{"hidden_act": "tanh_gelu", "tie_word_embeddings": true, "parallel_block": false, "init_std_up": 0.0236, "init_std_down": 0.0, "optimizer": "soap_variant", "lr_head": 0.00792, "decay_shape": "linear", "final_lr_fraction": 0.1, "max_steps": 3054, "dataset": "wikipedia_en"}
Each number is 50 + 12 x the weight over the matrix's rms, rounded and kept within 0 to 99. Layers, rows and columns count from 0.

# layer 12 attention query, 384x192, rms 0.207, rows 253-287, columns 48-95
40 32 47 35 51 44 51 46 58 57 40 46 62 43 45 51 44 42 48 58 48 49 71 43 50 55 51 47 58 49 40 65 49 55 44 65 34 43 70 49 45 61 55 36 62 42 61 60
47 33 69 76 56 50 63 69 39 40 52 57 52 42 40 64 49 46 37 42 50 50 35 44 40 61 49 54 47 54 53 42 58 63 60 57 58 49 55 36 41 24 25 46 32 46 59 44
39 63 53 64 46 43 44 53 58 60 38 66 61 35 47 56 56 48 49 54 46 51 75 49 34 60 68 42 54 50 73 66 31 64 54 38 53 43 60 50 61 52 49 63 49 83 74 47
52 53 38 69 61 42 52 41 41 61 62 41 37 35 65 62 57 54 61 53 59 38 59 54 49 55 75 45 51 46 61 37 43 45 56 48 36 54 76 69 61 71 70 53 49 54 56 42
63 27 44 36 42 33 47 42 46 41 45 43 46 62 34 44 58 59 67 61 44 66 40 61 51 63 27 38 57 45 43 57 44 61 43 43 45 49 67 42 43 47 54 55 61 32 59 54
27 42 66 46 56 51 45 55 48 46 45 56 49 27 47 63 59 50 47 57 37 46 55 51 46 62 35 45 56 63 51 42 76 37 51 61 56 34 56 50 37 44 51 49 50 51 38 29
59 49 42 59 58 53 44 66 31 63 56 46 53 51 64 42 36 60 32 41 39 52 51 42 62 50 40 39 43 72 56 45 56 58 60 35 58 41 43 40 64 32 59 65 64 52 52 50
48 40 44 61 44 68 60 49 45 52 52 46 69 50 47 85 61 66 47 60 48 38 63 48 51 75 52 62 72 43 66 50 24 58 65 51 43 52 60 64 48 72 27 48 36 50 56 70
49 58 55 58 58 47 53 47 36 63 41 39 37 52 50 64 38 49 41 37 40 62 62 40 46 30 50 55 58 27 40 24 59 55 54 43 51 60 38 65 61 46 45 36 33 44 45 62
57 41 51 38 57 55 59 65 52 51 52 47 46 62 47 66 46 34 50 45 56 43 53 56 55 56 32 40 63 58 46 50 39 39 53 47 56 41 43 49 39 33 69 38 30 46 39 55
41 57 50 36 66 52 50 47 67 32 44 55 44 55 47 52 46 40 72 48 58 66 54 55 64 55 54 50 41 60 58 49 34 37 73 49 46 51 46 32 56 46 69 33 60 49 53 48
37 51 53 70 41 68 71 63 64 39 41 53 57 30 66 33 51 49 49 56 49 28 44 44 48 57 44 53 40 46 24 38 49 50 51 50 61 49 46 42 54 52 45 45 69 43 71 64
59 55 69 39 51 62 49 51 51 34 31 57 56 63 28 34 70 67 35 37 52 42 61 56 44 31 52 40 51 50 44 62 52 33 45 24 43 59 46 41 42 45 47 44 56 55 54 52
28 51 70 57 48 55 54 51 54 30 55 35 52 50 51 50 37 63 53 43 63 47 58 38 59 47 51 57 55 41 27 42 52 54 39 51 59 44 51 61 36 60 41 57 58 33 66 54
72 29 79 50 54 67 39 41 39 53 56 39 57 32 50 37 37 27 32 61 46 34 63 31 38 39 43 36 60 45 41 64 37 51 64 54 55 30 27 44 39 29 52 48 75 51 68 54
66 34 63 52 54 66 46 59 35 51 52 27 61 61 28 29 66 61 36 41 65 45 32 62 62 37 56 46 44 53 64 51 57 45 68 64 32 45 37 49 55 61 33 29 41 50 42 46
44 64 62 59 52 66 56 56 65 62 41 43 43 62 40 41 60 34 50 53 71 61 40 53 34 51 73 50 24 52 41 46 56 55 62 60 40 58 44 50 33 44 57 65 45 59 53 43
59 55 46 54 56 51 31 47 38 52 55 37 49 43 63 37 43 56 32 40 40 54 58 40 32 38 48 30 44 45 42 72 57 49 42 59 61 80 39 53 46 54 63 42 40 54 44 42
74 48 43 63 53 60 69 62 45 32 56 53 45 64 59 38 30 74 41 44 67 28 56 48 45 31 37 48 67 41 33 45 58 44 37 21 34 45 40 34 45 43 59 52 66 46 55 55
45 70 31 33 47 60 60 44 36 42 46 48 20 54 38 39 60 53 53 47 62 64 67 61 36 44 50 46 61 46 62 63 61 44 54 44 44 57 49 52 44 50 45 42 62 58 47 61
74 64 46 68 31 37 44 53 52 52 57 37 44 32 46 68 61 45 45 68 54 35 51 47 63 49 55 49 60 43 46 25 31 25 34 20 53 54 43 49 39 48 49 61 54 35 39 53
36 60 41 62 51 43 27 52 46 37 50 55 60 49 27 58 59 31 71 53 51 42 58 67 54 56 46 49 49 36 50 63 63 63 35 57 68 50 43 48 55 33 52 57 79 39 54 34
49 64 61 55 57 70 59 46 86 42 40 59 38 42 38 48 29 44 62 58 56 38 52 49 54 49 47 49 48 43 75 43 44 51 53 55 41 60 67 38 62 43 45 73 57 53 56 47
68 63 52 49 36 44 45 42 39 58 68 45 48 66 28 47 59 67 45 35 62 33 70 70 53 50 47 53 38 45 60 45 75 51 40 51 50 53 45 55 37 60 52 48 66 63 73 31
50 52 58 50 52 50 41 60 73 49 47 52 41 51 55 57 42 37 54 70 42 59 74 52 59 65 49 57 40 44 61 64 54 32 47 47 51 44 57 69 46 45 36 53 52 48 60 50
49 59 48 55 53 69 41 32 54 53 59 65 59 37 54 69 35 47 62 45 45 33 46 48 53 62 44 33 56 55 43 35 37 67 58 40 42 27 61 51 24 79 37 56 54 38 54 38
80 60 37 42 44 60 44 32 50 41 55 52 48 51 52 49 49 64 57 36 35 72 53 54 49 55 36 50 43 48 45 45 62 77 45 40 41 58 76 68 66 35 62 64 57 35 35 52
41 70 68 56 61 47 42 71 25 38 45 50 38 54 46 57 58 65 30 49 55 38 54 56 80 59 56 19 47 58 32 54 35 48 44 49 57 33 33 63 60 53 62 63 56 42 45 51
39 29 60 42 40 68 66 56 52 50 49 50 41 52 52 32 46 47 30 46 53 49 48 47 59 56 63 62 52 45 41 58 57 59 30 59 31 42 54 51 53 52 66 46 43 42 50 44
33 59 41 41 58 47 39 52 63 40 44 53 34 56 56 47 60 40 48 34 54 45 32 60 33 30 58 61 39 57 37 59 54 48 35 52 68 65 47 39 57 50 54 43 50 52 35 38
54 60 55 58 52 45 46 56 47 40 47 49 38 43 32 36 71 50 55 59 53 57 50 57 54 34 51 74 60 65 50 54 54 48 30 43 40 63 45 53 65 40 58 32 62 53 53 52
56 47 30 34 59 43 64 34 49 50 67 60 48 39 40 55 57 56 42 28 72 41 63 67 57 65 50 43 41 39 58 34 55 46 44 54 38 59 37 58 40 51 44 60 61 54 33 59
53 49 58 59 64 53 35 44 41 47 48 53 43 55 48 48 53 43 55 59 35 49 44 45 54 65 51 42 32 52 32 67 66 55 41 45 35 41 38 45 44 47 47 52 62 51 58 59
35 47 46 41 43 62 60 28 48 35 42 39 49 50 27 59 56 45 58 57 61 48 32 55 42 42 62 55 34 49 51 53 30 40 44 56 62 39 40 59 63 51 49 44 57 40 60 71
39 42 43 55 50 35 37 45 65 44 32 54 54 75 47 34 68 72 28 38 62 51 41 52 41 60 74 66 41 56 49 39 43 42 46 59 43 40 54 40 55 61 61 51 56 43 55 61
# layer 12 attention key, 384x192, rms 0.214, rows 253-287, columns 48-95
54 51 49 47 39 43 58 40 62 38 33 53 47 47 48 50 59 59 66 50 42 59 58 66 50 39 56 51 57 45 55 54 39 54 51 54 35 70 56 53 57 50 46 50 66 53 45 72
54 50 55 63 47 13 60 45 35 63 55 32 50 50 61 35 50 53 52 35 54 49 46 44 30 35 57 55 52 40 53 35 52 47 50 27 55 39 64 57 58 40 45 66 46 61 61 39
48 47 59 51 49 49 66 37 47 50 53 38 57 57 36 43 56 44 52 48 36 39 67 47 51 60 51 25 56 55 53 55 68 62 58 66 29 38 37 73 46 39 37 49 64 40 35 54
30 49 52 72 44 38 53 39 68 49 71 46 24 77 42 58 56 36 74 64 58 45 34 52 57 72 68 52 57 41 40 34 56 57 52 48 40 48 70 42 46 55 40 63 60 58 55 53
38 78 65 27 39 46 78 29 46 39 34 53 53 43 59 36 54 50 43 40 46 42 42 45 44 41 62 50 51 56 53 57 52 41 45 54 30 66 40 42 56 57 47 53 52 52 60 41
44 61 46 51 38 81 39 27 84 48 45 58 65 52 21 52 51 59 64 39 56 66 47 57 50 61 55 51 49 22 42 49 52 39 42 53 41 39 69 54 59 69 32 52 36 40 52 47
38 50 42 53 59 52 62 67 56 55 35 37 61 60 58 39 28 51 42 52 54 41 38 67 64 59 57 64 43 43 50 53 47 51 40 43 49 54 60 35 62 44 54 25 48 71 63 50
36 44 47 62 65 49 46 64 31 50 62 48 47 64 41 46 69 55 50 49 52 64 58 75 57 52 61 63 51 44 54 45 33 52 64 50 42 48 71 44 45 42 49 32 61 46 57 70
47 50 67 59 39 40 42 56 52 52 42 44 45 46 36 62 77 44 41 65 69 59 56 45 51 65 45 59 62 38 68 52 42 49 38 47 49 44 66 72 64 55 67 30 39 47 47 60
51 42 52 33 41 44 45 51 51 50 49 43 37 57 70 71 60 50 62 52 50 40 30 23 58 47 39 43 47 40 69 47 60 48 48 29 58 67 67 60 46 65 50 50 44 65 36 69
36 51 41 61 53 60 52 51 43 65 44 45 55 40 28 57 46 27 43 56 47 72 56 46 57 52 55 61 67 62 41 46 42 45 44 38 62 58 46 62 58 48 55 54 53 68 57 44
53 45 66 52 41 51 48 57 53 44 41 35 50 42 56 60 42 49 36 62 45 65 63 53 51 44 44 49 43 58 39 70 70 58 45 34 53 28 40 48 57 41 68 69 44 23 40 70
58 40 64 42 53 55 54 48 33 54 63 44 35 55 49 35 49 30 51 47 60 37 59 59 56 35 64 61 48 47 52 33 47 59 49 24 40 53 54 63 68 49 52 81 49 68 55 51
43 41 37 48 43 42 40 76 56 41 44 43 46 49 60 50 59 66 63 40 48 45 59 51 44 49 57 45 43 37 48 41 47 44 57 35 54 46 62 40 62 43 48 42 55 47 62 52
67 61 28 40 54 59 41 41 73 47 48 52 62 55 38 32 38 45 78 68 42 41 31 42 42 55 48 68 55 47 56 64 43 63 58 38 61 60 25 44 58 39 75 39 60 33 68 23
58 48 63 43 51 54 50 37 61 47 32 62 62 61 61 42 64 45 48 43 59 67 53 49 42 44 58 58 50 48 46 48 64 59 57 56 46 58 41 61 48 55 53 29 46 50 37 63
48 34 43 55 65 43 51 35 41 54 25 39 61 46 55 62 46 53 47 36 42 54 50 49 38 58 61 36 56 37 48 34 58 46 37 61 63 41 54 39 50 34 48 54 41 61 59 51
61 51 41 52 60 46 55 57 58 53 56 44 59 21 47 27 61 47 76 58 88 41 50 48 51 66 39 53 56 60 21 45 53 50 50 51 64 52 39 54 40 36 48 45 74 73 47 55
39 41 60 51 46 50 63 64 48 58 57 33 33 55 68 54 46 46 47 41 56 63 56 57 39 60 59 76 59 53 51 42 84 45 52 41 44 45 57 46 51 59 57 37 58 50 56 52
43 60 52 62 61 51 41 53 48 34 48 65 54 35 39 54 57 62 47 62 75 52 36 55 59 39 23 51 43 46 69 44 49 57 59 64 38 49 44 52 46 41 53 41 73 50 51 45
32 73 37 66 40 52 49 51 42 51 46 38 67 36 44 63 50 48 50 62 35 39 45 53 51 51 21 57 69 62 60 57 39 64 35 59 63 64 30 62 44 68 32 40 53 76 51 59
60 32 48 55 62 42 51 52 37 41 40 53 49 47 56 48 58 46 41 58 47 52 61 47 55 53 35 68 50 44 32 57 39 57 46 38 40 48 53 35 38 51 57 55 62 49 51 45
58 36 63 62 50 54 49 46 35 52 44 59 45 71 47 50 50 53 63 49 38 56 46 38 61 62 54 50 45 46 55 42 42 37 45 44 35 41 32 44 60 55 60 60 51 49 45 43
61 68 46 41 61 43 40 48 44 39 40 59 43 44 63 61 40 70 63 49 61 41 38 60 57 51 64 40 52 55 51 63 44 59 56 72 50 66 46 49 58 44 53 60 38 38 44 64
32 65 47 36 46 53 27 34 41 37 64 66 39 55 47 50 40 28 45 44 47 64 60 30 71 74 41 32 53 45 62 58 35 46 35 43 42 41 63 51 65 22 51 62 37 45 66 35
60 64 54 70 52 43 65 33 24 55 37 70 34 40 37 52 30 53 63 51 31 64 68 46 51 41 48 49 50 61 45 60 46 59 60 50 49 60 42 44 49 58 37 51 51 34 59 40
59 68 51 44 32 57 57 61 52 65 66 39 42 45 34 55 36 63 44 49 67 45 70 62 37 53 56 55 42 80 60 49 24 54 33 46 44 59 60 40 34 50 53 62 46 50 49 43
62 30 48 62 70 47 53 50 53 40 39 42 24 33 61 56 46 61 36 53 37 59 37 61 71 49 25 65 62 43 60 49 64 49 53 45 53 34 21 71 58 60 51 52 58 58 46 50
56 47 36 61 42 44 53 59 48 49 56 40 57 50 41 66 48 46 42 65 51 33 59 76 62 45 48 23 63 30 46 71 39 58 44 61 41 45 67 63 56 60 63 58 31 46 49 57
33 55 33 54 60 52 37 40 39 40 52 47 49 63 66 47 38 53 54 53 59 47 40 44 58 39 60 59 40 55 59 49 58 31 43 21 49 54 49 41 36 57 49 55 57 47 60 40
37 51 63 33 48 52 56 56 66 29 52 52 41 46 55 29 46 30 69 62 43 48 47 44 32 35 41 65 51 38 69 50 47 65 25 50 47 55 45 56 42 57 46 63 34 45 66 71
54 64 46 53 46 38 48 47 47 73 41 32 49 67 58 60 41 57 38 38 62 44 46 57 55 51 57 57 60 33 72 56 63 51 66 68 49 45 56 76 74 31 53 83 40 47 50 65
61 51 54 52 44 34 45 42 52 48 50 56 66 28 53 55 61 58 31 60 51 56 36 37 78 61 42 38 61 26 40 43 50 51 40 57 46 52 23 51 48 60 38 53 58 56 47 51
42 33 51 64 38 43 39 44 61 48 45 60 59 33 37 54 43 45 72 43 48 34 54 44 48 59 46 40 64 65 69 61 56 41 47 49 34 39 26 51 55 51 52 46 40 45 67 64
29 49 42 55 60 60 52 44 48 48 57 33 48 54 45 59 31 57 43 51 57 51 40 63 46 57 53 47 50 33 62 44 51 64 70 40 62 43 57 49 50 61 39 48 64 45 53 65
# layer 12 attention value, 384x192, rms 0.253, rows 224-261, columns 48-95
47 59 63 43 54 56 56 40 58 55 68 51 44 46 45 45 56 49 39 51 44 38 66 60 42 55 53 54 44 39 34 55 59 39 38 35 37 32 60 29 46 49 46 72 42 44 59 51
37 60 53 54 55 53 52 38 45 49 61 54 36 61 65 58 41 55 64 54 45 56 44 38 46 45 40 47 46 44 50 27 57 49 53 48 56 23 56 62 31 54 50 57 46 33 60 52
46 43 56 38 63 50 56 47 41 31 48 57 48 46 58 55 52 39 32 53 59 51 47 47 42 49 46 65 53 48 34 65 46 52 64 48 53 27 25 55 48 50 57 54 47 62 53 49
50 50 43 45 54 52 40 43 62 51 47 62 47 52 59 49 51 45 67 48 46 38 61 67 63 54 67 59 71 59 45 67 39 41 58 56 67 48 53 37 66 42 51 44 59 54 51 58
47 60 67 36 41 50 44 59 41 44 43 59 60 58 44 76 36 57 31 49 55 37 48 39 73 58 52 53 46 54 62 60 56 59 46 54 59 47 57 59 53 54 41 67 51 32 56 59
46 55 53 53 44 66 45 28 49 50 61 64 59 46 50 43 43 43 32 52 49 63 46 52 68 43 56 35 44 63 33 53 44 66 55 47 67 47 34 55 79 49 45 45 59 60 67 48
47 58 64 40 56 47 56 59 44 50 72 57 53 44 31 60 53 64 55 46 28 41 54 70 50 50 40 65 44 30 64 46 53 32 54 39 34 18 60 50 52 39 43 60 43 47 64 50
42 45 46 48 58 37 64 49 52 55 46 39 53 45 32 41 57 50 56 53 45 48 51 59 49 51 61 70 41 45 55 51 46 44 59 55 67 38 60 50 68 48 44 47 58 66 59 56
36 54 48 52 38 47 58 34 52 38 46 54 46 31 57 50 60 38 57 49 44 49 47 44 52 52 37 52 55 62 60 52 46 50 32 63 48 58 57 44 39 39 63 56 49 45 59 47
43 42 49 46 58 66 62 63 32 61 31 51 65 27 65 53 40 48 64 43 46 56 54 37 65 38 46 51 66 53 54 56 34 42 63 37 36 51 34 48 46 56 48 45 35 66 62 62
62 56 44 57 42 50 19 51 42 43 43 55 55 41 54 46 44 57 51 60 42 48 42 71 51 46 36 42 60 34 41 50 57 50 34 28 61 56 55 59 37 43 57 53 39 47 35 43
47 41 53 51 41 41 57 45 62 52 50 52 59 43 35 63 43 54 48 44 55 53 49 56 47 59 65 49 57 47 38 29 46 56 36 46 48 49 59 40 62 62 48 60 49 49 46 56
50 43 45 59 38 58 45 59 66 60 51 53 70 31 63 34 65 42 42 64 65 47 64 38 43 56 51 63 55 53 17 52 32 42 73 59 40 68 50 55 62 43 64 50 48 31 56 23
45 34 27 52 51 58 50 53 54 55 54 37 47 43 50 53 52 51 52 42 54 50 44 53 53 47 43 77 40 54 59 46 69 63 56 59 38 40 58 40 53 33 47 48 43 47 38 37
47 51 49 59 53 46 47 55 49 59 46 52 43 47 41 47 41 59 58 49 53 57 45 56 50 69 31 54 48 71 53 65 43 61 61 50 59 64 49 47 49 48 62 40 56 59 33 45
62 53 44 57 46 48 64 65 41 34 46 52 68 43 50 50 53 33 50 53 34 40 46 59 43 47 39 51 48 59 52 45 51 72 32 41 57 54 41 54 69 46 49 62 38 42 47 57
55 57 57 46 62 60 44 63 56 61 47 46 43 77 47 51 50 39 54 52 44 72 41 51 63 67 53 36 39 42 60 35 36 65 45 54 52 68 49 34 49 44 57 49 47 69 42 59
49 48 56 37 44 57 41 39 45 44 54 60 34 72 44 54 55 59 37 39 41 35 51 46 39 61 40 56 52 43 66 56 42 55 42 64 68 65 45 47 43 37 56 48 66 58 49 36
51 50 51 45 40 42 56 57 64 47 51 59 30 52 36 53 53 56 50 32 58 47 44 43 62 48 53 46 57 44 50 49 68 56 60 39 49 32 47 45 53 63 33 54 46 48 46 53
59 41 47 61 58 36 52 57 55 61 44 49 65 43 39 46 47 41 54 50 50 39 58 60 44 52 52 56 49 42 36 55 75 44 55 57 23 68 49 61 42 40 59 50 57 60 38 42
55 43 44 44 38 61 50 51 47 43 56 61 66 65 46 56 56 42 51 46 51 45 55 61 53 49 47 45 44 46 50 57 47 61 56 48 53 47 46 70 44 51 51 53 43 48 63 57
58 31 42 40 45 55 40 34 62 43 53 53 57 72 51 46 52 50 51 51 60 42 38 58 36 45 53 30 51 64 67 62 56 31 50 57 32 55 37 54 46 43 69 62 49 57 27 51
47 43 49 68 68 47 49 53 52 47 58 45 56 61 52 35 36 41 36 63 60 54 45 59 38 59 40 70 45 44 52 64 48 58 53 39 60 72 64 60 46 45 44 62 38 48 31 36
54 53 53 49 61 47 47 48 62 41 63 52 43 39 60 69 60 59 49 39 40 58 63 34 50 46 53 48 45 45 58 42 69 52 53 51 57 41 27 51 39 59 51 53 52 26 44 45
62 63 55 44 42 44 60 59 36 28 42 40 37 43 40 29 54 51 49 48 63 49 49 48 50 62 52 55 36 44 58 45 46 51 50 44 64 59 51 46 45 55 62 54 48 51 51 52
48 42 61 55 50 43 62 59 39 52 41 65 37 34 43 48 59 50 43 52 62 32 53 33 70 38 70 36 48 34 49 45 57 59 56 51 43 29 36 61 56 65 47 61 44 52 64 62
40 44 46 48 69 28 48 59 48 38 63 61 46 50 50 35 51 54 60 52 49 48 43 58 53 63 41 56 49 53 56 43 59 39 52 50 46 62 54 55 33 58 52 51 52 58 74 45
47 43 52 36 46 60 57 48 48 45 60 58 52 45 43 45 43 53 40 48 55 42 50 52 64 55 59 55 54 29 47 51 69 58 43 53 33 34 46 45 49 70 53 48 38 72 33 49
57 48 59 72 53 53 53 52 48 37 53 50 75 24 57 36 43 45 52 45 54 54 55 55 61 58 57 49 40 53 55 56 49 60 60 51 53 47 58 41 64 33 66 40 38 44 50 42
42 44 48 36 44 53 39 60 52 57 60 52 65 49 48 41 42 43 41 56 64 45 56 53 57 52 45 43 48 63 61 35 48 45 53 62 67 63 41 61 55 39 47 63 45 50 51 68
51 57 36 51 49 25 45 36 69 45 42 34 59 56 59 46 44 52 54 48 64 45 72 53 65 65 59 43 57 47 41 43 64 40 54 35 47 37 60 69 58 56 53 46 50 42 50 40
61 29 41 54 55 59 32 27 40 44 33 54 50 38 26 47 52 53 47 63 57 59 49 62 51 63 48 52 43 48 48 52 42 62 45 47 59 51 46 37 45 57 62 45 55 44 60 49
61 50 66 60 52 39 34 41 53 53 59 66 55 47 49 48 66 61 57 39 62 50 38 43 60 38 47 40 48 36 58 62 45 54 41 69 54 58 60 43 52 60 45 61 59 55 51 42
49 64 55 62 45 69 30 54 31 45 28 57 60 57 41 46 51 50 56 39 59 46 47 56 57 44 36 57 48 68 59 61 39 67 59 55 40 55 46 56 38 41 46 52 42 59 45 48
36 52 35 59 70 47 46 53 30 61 45 35 50 47 38 54 49 60 42 58 53 53 51 63 44 58 53 52 54 51 42 58 50 64 56 31 46 32 54 48 34 47 35 54 52 72 51 65
49 35 49 40 62 72 51 54 40 34 53 54 60 41 46 39 52 68 45 57 42 31 52 63 61 42 50 51 41 59 54 39 37 64 44 52 42 45 40 51 51 50 59 49 37 44 41 47
40 46 49 38 51 32 54 73 37 54 45 63 54 47 50 47 53 45 63 49 36 65 43 49 53 65 52 49 41 63 38 38 47 46 55 46 50 54 39 50 56 39 46 39 57 58 68 57
46 52 75 52 59 51 53 37 53 50 70 54 42 31 47 44 61 59 41 55 50 55 65 46 39 43 41 46 46 34 53 45 60 44 32 53 43 50 49 63 51 50 50 56 51 56 53 33
# layer 12 attention output (transposed), 384x192, rms 0.226, rows 224-260, columns 48-95
39 30 50 75 58 40 53 57 28 50 30 48 51 38 64 41 33 50 66 60 49 39 50 55 60 38 46 51 49 44 61 51 32 47 55 67 61 46 26 68 57 57 54 41 43 42 54 61
49 44 52 56 45 45 47 58 66 39 50 52 54 59 59 26 59 49 28 38 57 58 46 52 35 24 55 61 50 51 43 44 41 43 58 53 48 51 57 52 38 61 45 49 64 55 67 53
48 59 58 43 53 52 37 36 52 59 50 65 52 53 47 41 47 60 61 54 31 50 48 59 71 68 41 45 37 41 48 47 47 70 27 70 50 55 66 29 47 40 40 57 44 44 61 51
49 51 32 61 32 39 47 48 64 53 63 32 66 48 39 46 36 58 56 40 66 48 52 52 43 55 51 44 41 38 57 56 49 48 37 62 46 49 42 66 39 54 72 47 56 43 53 45
56 51 37 57 72 33 22 44 45 42 45 65 49 46 57 36 67 51 62 47 46 74 50 37 51 60 71 35 62 57 65 50 43 51 56 67 58 53 60 32 57 49 50 37 54 53 60 48
60 61 38 44 69 38 58 75 43 55 39 35 47 54 40 37 41 41 46 57 56 54 53 55 42 61 55 65 41 34 51 36 36 57 59 44 43 51 48 60 34 52 39 68 48 51 42 65
36 14 38 45 41 41 55 47 53 66 36 47 57 62 47 43 57 62 38 69 69 57 39 37 43 49 67 54 54 53 35 51 56 60 52 65 40 66 45 45 39 57 63 45 58 56 37 34
47 55 55 45 77 59 31 43 46 57 46 51 35 63 53 68 48 45 42 40 63 51 45 51 56 47 43 45 51 40 47 37 52 58 56 30 40 61 49 59 37 69 50 48 45 27 46 45
58 56 52 53 52 58 46 64 51 62 48 42 55 56 62 48 24 65 43 56 33 36 62 43 61 57 62 45 33 54 27 60 56 61 58 53 42 27 59 59 63 66 50 45 44 75 59 40
62 53 51 52 54 45 65 47 64 70 64 42 35 35 44 56 59 48 48 59 53 31 46 48 61 71 52 60 47 43 39 62 60 56 17 52 53 46 43 48 56 42 45 40 63 59 54 33
45 58 52 53 65 43 61 64 53 56 50 51 52 54 54 55 52 42 47 38 55 47 46 55 61 52 52 62 59 63 59 62 46 64 46 65 35 70 56 55 34 49 41 30 62 44 48 45
43 64 50 39 56 47 37 38 36 54 47 37 43 56 52 54 71 36 44 48 47 37 44 52 52 42 55 55 49 40 59 68 41 35 47 43 54 45 54 55 49 32 44 46 57 37 50 39
60 54 64 44 51 42 50 28 52 58 48 55 55 61 37 69 43 57 58 37 43 30 46 45 58 38 58 30 43 47 80 49 54 52 22 48 59 30 50 39 30 55 63 52 49 59 63 42
52 43 60 52 46 43 58 38 51 57 58 19 52 53 46 63 64 70 45 47 40 40 58 59 52 52 56 26 66 42 35 64 37 55 45 30 55 55 48 54 54 57 55 64 50 55 58 53
48 67 55 50 54 49 58 36 66 51 42 56 49 61 46 65 59 40 45 61 52 54 44 59 47 56 54 66 57 30 39 46 65 44 40 62 53 38 50 41 69 43 43 41 39 31 40 63
49 31 47 32 66 67 45 45 52 53 57 35 48 41 42 56 48 61 50 43 58 63 42 51 51 65 60 38 50 51 53 46 50 33 79 63 49 63 55 53 45 49 52 29 39 64 47 45
56 41 42 55 61 47 48 44 27 45 66 35 34 42 51 50 34 35 49 68 58 64 55 33 48 43 49 46 61 43 44 47 68 49 43 44 54 47 55 62 50 49 42 57 69 36 52 49
61 40 66 55 54 33 39 55 46 40 52 43 48 39 48 61 24 42 48 57 57 69 33 37 53 52 65 30 39 63 33 53 44 53 49 66 46 49 45 53 72 77 59 54 37 41 44 52
54 36 50 58 65 45 52 39 47 72 45 52 57 55 48 43 47 55 39 56 45 45 38 59 39 59 51 49 54 58 46 42 30 43 51 46 53 51 52 41 55 35 48 56 62 54 50 50
54 59 47 48 59 64 50 44 45 51 46 32 45 57 40 51 39 55 45 72 51 47 37 53 58 34 31 41 54 59 49 73 37 33 62 45 59 29 52 71 71 61 43 53 43 37 61 27
41 49 42 53 38 53 44 67 57 41 43 59 39 47 50 37 39 64 53 49 47 45 43 42 58 38 47 40 55 57 64 47 35 56 57 51 30 50 45 29 64 49 46 55 48 48 40 50
54 59 34 51 54 52 43 56 60 36 65 44 46 56 70 55 50 51 46 55 56 49 44 27 53 45 46 40 47 42 53 33 54 63 42 49 55 35 53 37 50 61 53 29 65 45 56 49
54 52 70 52 45 54 53 56 33 48 43 46 45 46 43 72 47 52 63 39 50 62 50 68 52 39 44 35 64 45 57 61 56 61 50 55 37 55 52 56 48 59 74 42 69 48 52 61
49 49 45 37 51 31 68 48 63 41 55 48 42 63 28 41 67 59 67 67 44 68 32 61 49 58 50 46 63 56 48 28 39 29 41 56 48 64 54 56 65 53 46 43 40 59 42 63
51 28 54 61 51 43 55 30 54 61 57 53 65 54 56 70 47 49 33 46 36 43 54 64 63 61 52 65 60 52 46 65 43 46 44 50 31 69 55 55 46 52 34 56 39 31 45 48
38 46 61 58 43 54 42 48 48 52 33 47 72 38 53 50 59 56 59 38 49 54 64 44 58 58 40 88 50 75 64 54 47 64 42 48 66 45 49 35 55 38 55 31 55 43 52 61
45 54 41 37 46 61 31 42 52 59 68 34 51 51 57 51 28 69 62 46 67 54 45 53 58 40 50 56 45 56 44 45 43 37 51 48 46 32 52 42 50 60 53 64 50 48 46 47
60 45 54 65 61 32 43 34 54 41 46 55 54 61 63 43 54 68 33 35 58 52 70 45 48 53 55 49 43 61 46 53 45 42 53 69 57 35 56 74 52 36 56 38 64 56 42 56
62 41 55 47 49 65 63 62 69 47 48 54 51 59 28 55 44 52 51 47 53 40 72 48 47 59 53 58 46 42 55 45 64 41 42 46 59 64 50 65 45 57 38 42 38 59 45 53
42 38 42 47 43 43 52 62 62 47 49 58 32 51 58 37 57 47 47 38 51 61 62 51 51 42 42 56 50 46 36 55 73 41 37 34 49 61 47 42 43 79 54 56 53 56 49 63
50 62 66 53 60 69 37 67 50 57 56 61 44 53 29 70 37 61 41 72 57 47 41 50 52 43 46 47 39 38 51 42 27 49 50 54 44 55 48 51 39 45 67 54 38 64 48 40
57 36 59 59 55 42 54 57 60 52 37 38 47 51 78 50 43 64 43 35 43 46 53 36 57 51 67 44 53 45 57 52 45 48 49 39 51 46 63 58 50 51 52 47 41 49 34 46
44 56 60 67 32 61 42 59 57 52 43 49 33 50 43 45 56 52 67 38 42 52 59 65 61 50 41 41 55 48 43 36 64 57 34 46 45 47 54 67 52 42 52 57 34 60 53 47
44 38 53 52 29 46 69 36 32 52 54 62 40 75 54 71 33 41 63 43 40 51 53 35 60 51 52 47 44 61 47 47 44 56 28 43 43 56 53 56 37 34 51 38 54 40 41 50
75 50 58 43 46 53 35 70 51 61 51 57 48 48 67 52 70 50 34 66 49 40 52 47 63 53 40 58 57 43 30 44 29 47 59 52 51 40 50 62 58 56 62 37 57 49 69 57
59 53 47 54 45 47 41 53 61 61 46 67 53 54 49 56 50 62 58 54 68 40 57 46 32 45 34 64 33 50 60 47 60 50 54 39 45 38 48 50 46 53 54 48 40 47 55 57
41 53 36 46 48 47 45 58 53 55 35 74 37 64 63 53 55 42 61 54 50 58 49 27 56 51 51 38 55 57 56 44 57 70 57 56 39 54 52 58 51 66 33 37 57 57 66 50